Weights of a small GPT-style language model, trained from scratch on English Wikipedia.
Architecture: RMSNorm before each block, rotary positions, no biases in attention or MLP.
Each number is 128 + 24 x the weight over the matrix's rms, rounded and kept within 0 to 255. Layers, rows and columns count from 0.

# layer 5 attention query, 128x128, rms 0.0845, rows 0-12, columns 0-127
[[130 103 103 130 131 132 118 106 124 104 152  89 119 114 155 113 107 113 156 137 103 113 130 133 129 124 127 115 141 140 111 105 131  93 137 143 134 116 128 139 123 158 150 141 171 101 123 152  84 134 129 145 162 120 150 164 116 133 138 132 113 149 132 151 128 119 140 111 158 129 128 152 124  93 130 140 147 137 119 111 144 128 151 119 165 123 124 149 128 146 117 131 107 123 124 140 199 143 143 129 128 124 118 131 157 119  94 127 139 128  78 131 145  86 119 150 140 120 121 120 117 129 126 110 131 114 149 126]
 [124 143 115 114 136 150 140 112 132 145 118 174 149  70  98 149 132 136 116 119 122 124  82 155 103 138 134 148 156 160 149 131 162  97 144 125 136 123 125 118 140 134 150 124  83 128 117 116  99 148 122  97 135 164 142 134 131 123 122 155 130 175 129 139 157 139  86 124 133 148 131 110 116 150 157 100 115 138 154 145 153 150 168 128  94 162 116 123 116 118 115 126 133 127 122 176 128 108  98 137 128 146 121 133 119 116 161 134 112 126 111 150 120 154 142  97 157 121 117 126 122 146 111 140 147 110 122 110]
 [135 122 158 150 157  96 145  98 122 143 143 142  88 154 111  82 142 112 122 123 123 147 124 106 116 141 148 127 125  89 161 132 115 176 118 115 107 142 128  93 124 119 116 107  95 113 141 164 125 129 100 143  91 135 154 123 118 160 132 119 119 118 142 111 111 132 132 129  84 155 142 163 180 132 118 151 126  67 152  89 111 146 112 183 151 131 111 152 148  81 128  99 103 115  96 113 111 108 109 153 181 160 135 161 119 141 180 109 135 109 151 134 131 163 173  90 111 146 130 120 142 125 121 158 168 154 103 128]
 [110 178  92 130 100 101 131 132 121 102 136  96  97 126  80  70 120 163 107 147 111  95 103 112 107 149 136 123 147  84 138 102 136 121 129 173 131 172  79 116 149 139 115 103 106 130 149 112 132 123 144 154 101 136 110 120  90 103 117 110 108 150  75 115 137  88 110 129  55 135 124  97 134 117 123 135 105 159 155 178 123 137 140 128  95  58 100 112 178  98 157 101 166 151 151 164 122 125 109 150 145 117 122 137 100 111 139 100  97 114  89 126 139 139 108  96 122 174  99 119 135 157 138 105 114 155 123 100]
 [113 148  96 167 111 106 109 133 106 114 144 148  96 131 132 137 121 130 134 141 123 126  51 107 120 118 150 105 127 131  85 140 130  87 112 109 158 190 120 103 137 106 117 143  88 128 151 156 108 185 148 124  83 130 128 150 171 130 130 131 162 128 113 119 167 119 103 117 153 127 116 142 173  76 107 180 107 113 175 146 124 121 106 146 119 165 167 115 132  55 107 119 134 132  97 123 119 134 100 138 140 110 100 163 135 156 124 147 162  92 154 161 142 176 143 106 105 133 125  80 123 143  95 133 106 136 141  96]
 [160 135 162  97 141  87 139 133 149 134  86 126  91 115 120 142 148 104 117 148 138 109  94 126 109 136 118 115  94  99 169 108 136 139  97 180 120 125 102 136 165  75 117 130 147  99 143  75 171 163 104 144 121 136 117 138 148 125 113 130 157 149  95 139 128 119 141 126 163 130 128 140  92 126 133 117 113 142 145 135 145 117 136 116  97 131 118 156 113 129  89 108 154 149 159 151  89 120 132 116 151 152 154 119 128 114 141  98 126 146 128 118  92 158 123 109 123 136 138 189 104 167 149 108 140 111 120 147]
 [107 133 147 131 144 151 129 116 167 115 114 122 165 132 142 112 128 150 175 108 114 100 147 120 141 132 138  93 125 101 139 113  89 115 134 187 122 126  77 154 109 176 153 112 166 155 158 171 122 104 165 130 106 126 128 116 140 116 143 119 124  78 113 156 141 133 139 139 154  95  97 126 170 165 159 108  95 155  75 125 115 105 128  86 159 145 133  87 132 142 125 140  97 143 140 128 117 131 159 119 133  90 128 133 140  98 105 135 132 161 126 154 151 117 118 106 172 120 149 112 138 129 143  96 113 106 153  81]
 [143 106 125 134 134 131 139 115 136 115 109 147 142 158 134 123 143 118 110 127 113 120 116 140 150 147 100 138 133 103 181 150 114 163 125 123 168 108 127 116 137 163 128 163 156 126 103 120 161  96 119 134  91 134 119 113 144 111 127 162  92 145 131 131  91 158 142 129  97 142 167  81  86 155  91 120 109 117 150 157 119 131 139 126 129  97 121  95 125 132 128 140 148  89 135 155 112 135 122 139 118 123 133 114 140 141 144 135 149 122 122 107 134 155 143 119 141 127  90 166 138  97 160 133 107 134 156 138]
 [115 135  96  96 100 137 148 119 162 119 113 121 112 111 128 144 122 130 142 108 128  94 130 147 153 145 175 128 108 156 114 163 146 123 120 127 102 110  92 107 117  83 123 104 202 136 132 107 130 118 143 143 170 125 130 103 145 109 147 113 106  92 147 134 157 119 145 162 179 125 136 134 113 128 114 133 122 123 133 108 140 164 122  83  97 110 144 126 138 165 111 131 140 131  91 154 127 144 100 119 147 126 114 102 113 108 124 134 156 110 142  97 125 104 153 157 116 175 128 135 164  78 136 121 117  99 151 146]
 [158 115 125 113 112 120 147 113 101 130 112 134 136 136 149 141 105 146 110 152 113 143 141 105 129 131 100  90 158  94 118 100 118 112 118 125 111 135 129 134 136 168 116 132 118 146  92  96  85 138 125 128 133  93 129 100 110 166 162 149 160 119 144 115 135 126 150  99 168 135 108 144 132 126 110 135 142 134 131 119 121 111 108 122 136 141 108 131 112  74 106 116 135 105 157 140 173 127 125 120 119 131 124 147 148 108 149 115 132 140 145 129 114 136 142 148 113 149 118  96 112 164 125 102  53 148 119 131]
 [119 133 145 137 138 108 139 104  94 125 160 170 145 157 151 164 129 206  94  93  66  96  99 128 114 116 141 128 120 144 124  96 136 117 120 126 177 128 129 119 127 140 127 127 117  92 114 115  88 102 134 138 113 140 103  77 130 157 175 135 143 162 126 125 158 137 113 177 115 133 125 117 150 123 123 149 154 153 138 111  85 173 104 139 152 125 111 107 135 111 125 129 134 114 102  95 102 157 101 112 124 111 154 111 144 146 150 155 157  96 174 159  81 117 124 124 119 142 135  80 130 182 193 123 136 122 177 137]
 [165 101 114 139 103 109 101 125  83 128 119 156 110 130 148 108 115 184  86 118 147 167 128 147  99 143  77 111 114 146 114 141 191 165 162 153 101 148 147 154 109 152 155 107 113 126 132 163 129 101 163 159 159 133 111 153 136 134 139 115 111  98 131 108 132 115 132 126 105 156  86 137 134 141 142 147 137 121 130 101 136 136 160 120 101  83 113 107 153 128 131  97  95 146 134 134  92 116 148 127 108 131 117 119 133 126 125 152  94 103 147 142 139 144 146 134 134 115 159 131 122 112 133  60 116 102 103 140]
 [131 141 124 113 144  97 140 121 154 155 167 112 147  87 109 105 130 111 148 155 167 128 130 110 102 108 143 106 170 129 114 130 138 115 123 141 102 128 164 168 117 125 132 161 148 159 110 142  95 142 114  96 120 196  88  83 115 133 125 116 121 120  65 125 113 114 125 118 127 139 114 124 138  81 140 140 131 133 139 125 145 109 104 138  96 194  98  91 160 189 105 135  98 111 147 143 125 134 122 112 116 158 160 138  99 151 158  92 133 160 133 159 130 128 113  71 137 100 118 131  90  89 135 118 110  94 138 136]]
# layer 5 attention key, 128x128, rms 0.0873, rows 0-11, columns 0-127
[[131 129 124 172 117 100 126 130 159 128 137 119 127 130 113  97 127 101 114 106 118 114 154  92 121 167 129 140  99 110 110 138 120 146 156 132 115 133 150 102 141 124 129 131 120 151  96 119 123 136 169 133 181 119 129 108  99 145 105 132 102 124 127  89 153 138 143 142 105 175 112 104 119 152 107 159 146 140  92 126  85 117 124 154 134 141 125 103 124  91 141 138  86 142 177 131  96 110 119 152 150 127  81 151  92 130  89 129 122 115 156 150 150 105 114  91 121 100 132 176 152  88 112 150  93 165 144 129]
 [ 99 124 122 111 117 149 101 143 158 126 127 149 161 110 135 155 122 162 168 169 138 136 159 135 121 134 116 101 148 103 161 134 138 144 124 117 106 101 177 134  89 138 149 138 144 144 139 157 177 111  96 121  88 162 110 125 110 113 131 121 134 111 158 155 137 119 126 114 132 127 131 125  98 125 107 111  99 125 147 139 129 105 171 129 121  94 131 139 126 113 112 111 146 137 140  81 106 113 164 114 105 156 171  62 173  96 127 142 176 158 134 171 163 122 128 133 130 172  75 118 132 140 147 124 148 156 132 159]
 [ 68 140 127 118 112 127 130 135 131 140 141 134 156  89  91 155  87 156 147 121 148 128 142 126 111 139 152 152 127 140 112 114  88 160 130 111 128 136 143 142 132 135 120 131  95 128 164 119 127  95 130 119 146 152 144 126 140 108 117 146 124 132 129  96 146 152 122 117 138 121 174 152 152 126 108 127 112 125 145 115  91 165 177 168 147 121 114 132 129  87 159 121 103 132 142 114 152 198 135 128 144 111 155 125 120 134 135 141 141 148 127 124 144 102 119 138 127 114 161 139 151 183 123 109 191 140  94 103]
 [106 132 105  99 143 147 122 106 115 159 150  84  63 173 124 136 142 124 119 133 104 142 135 119 118 128 144 139 157 143  96 143 117 147 138 104 111 136  94 127  96  85 126 109 106 144 151 177  72 175 147 152 109 150 148 111 167 106 141 118 116 128  80 125 116  77 126 151 130 135 117 154 105 102 169 118 102 138 141 129 133 138 112 154  97 120 156 151 118 122 123 134  87 153 107 118 150 112  45 109 144 138 104 141 154 135 156 121 145  98 130 155 120 138 108 139 116 144 184 140 121 156 130 129 122 155 139 121]
 [138 127  86 112 149 149 107 102 140 111 132 121 121  83 106 127 135 127 174 157 185 161 119 110 141 142 118 116 122 102 130 151 104 118 103  97 138 116 121 134 148  88 133 135 128 149 128 143 150  90 105 116 142 116 145 185 106 163  98 110 131 124 104 127 134 119 115 131 118 106 145 172 148 160 170 149 126 114  87 194 174 161 166 165 123 118  88 135 120  97 105 134 184 102 113 119 153 143 126 115 147 128 123 115 168 154 167  36 118 149 117  80 144 135 113 180 134 193 104 171 101 172 117 108 116 109 115 141]
 [116 121 114 163 105 161  86 168 154 109 146 138 143 107 123 108 113 122 137 116 167 121  56 133 129 166  76 116  94 149 115 120 151 104 100  92 138 165 150 134 134 135 144  97  92 112 105 124 121 128 114 155 114 133 128  92 137 151 160 104 149 135 135 136 126 121 110 168 127  72 128 176 181 166 156 138 160 136  66  91  96 133 106 173 124 115  89 131 153  98  80 139  77 111 102 151 129 144 117 124 151 125 155 157 115 129 147 146 112  83 129 164 103 157 138 129 149 160 117 170 129  56  64 121 137 107 119 114]
 [171 124 165 150 167 134 138 117 138 112 114 127 156 169 111 100 116 102 108 127 106 104 103 141 112 111 138 132 110 124 131 175 116 114 155 134 171 110  65 125 135  97 136  94  89 126 112 106 133 108 156 110 108 121 128 143 137 138 164 130 131 120 146 145 127 131 165 153 147 126 132 130  92 113 127 123 137 170 119 121 143 104  82 131 127 126  85 144 114 157 125 106 134 131 117 154 124 119 105 118 133 135  94 154 139 149 160  84  68 122 134 102  91 179 167 112 111 143 102 133 147 132 117 135 121 131 119 117]
 [147 130 126 105 117 128 135  91 153 167 157 133 111  84 147 141 103 100 167  90 103 128 110 134 119 140 133 145 121  72 141 123  90  88 125 109  82 152 119 147 118 158 121 127  88 111 152 131 107 171 123 160 106 134 153  91 145 149 140 112 118 133 153 129 135 153 176 120 125 139 131 144 136 135 124 147 104  91 121 167  61 136 125 148 150 141 147 133 125 144 163 143 153 138 186 193 161 100  76  96 113 119 166 113 124 120 171 130 121 134  85 177 185  96  79 136 106 127 120 137 107 149  91 148 168 140  94 151]
 [118 129  94  80 157 174 114 128  76 102 177 128 110 164 113 176 132 139 107 168 118 116 189 116 113 108 145 151 168 154 112 134 102 139  99 153 135 109 136 128 127 155 156 137 135 136 126 156  81 122 132 120 134 168 152 128 132 145 109 120 129 127 117 138 127 185 163 116  95 169 126 159 138 152 130  94 140  88 136 131 165 117 126 110 113  96 153  97 115 132 109 154 155 161 105  90  95 136 116 148 171  94 162  90 133 127 177 110 127 105 142 134 143  98  95 129 128 135 121 105 161 169 119 108 155 129 148 121]
 [100 137 129 125 176 150 122 142 163 156 110 107 130 103 125 145 151 129 148 161 159 116 133 142 119 161 178 117 164 138 105 125 110 108 130  99  46 130 182 108 143 138 155 147 132 145 129 166 145 121 124 172 109  53  80 174 150 133 134  97 135 145 106 130  87 101 157 159 125 129 104 135 149  98 124 105 128 126  97 110 171 140 129 113 109 159 131 152 102 140 104  99 113 143 154 111 185 183 131 110 119 149 127  86 139 145 181 132  78 103  57 145 143 112 140 110 111 134 146 125 126 108 133 125 158 132 112 126]
 [109 115  78 134 130 127 124 138 128 173 116 110 132 124 144 184  86 130 120 138 151 155 108 116 139 149 109 122 157 125 201 145  87 143 144 113 128 137 130 127 120 135 112 124 155 134 146  92 119 118 135 124  67 115 120 150 127 145 120 145  99 162 127 120 122 119 129 107 102 129 136 155 159 125 152 157 146 101 133 113 119 117 142 126 116  94 155 126 100 123 131  95  88 124 119  73 127 186 120 114 107 138 113 156 127  81 109  94 175 117  96  95 125  77  97 153 123 143 103 133 117 143 163 136 106 164 104 118]
 [ 95 122 126  85 142 154 130 141 149 127 140 141 133 181 144 151 137 107 197 101 120  87 120  94  95 120 122 149 132 149 136 132 125 150 153 120 118 135 147 146 136 113 107 101 163 101 110 149 135 137  94 175 164  90 139 127 107  99 142 165 107 120 148 125 135  78 132 139 141 132 100 135 146 104 195 163 107  94 122 157 112 131 124 132 138 149 132  96 130 158 141 133 140 110 142 159 134 106 113 139 122 146 121 103 130 132 119 147 141 131 151  97 133 142 138 154 101 102 122 137 112  99 115  85 111 124 128 112]]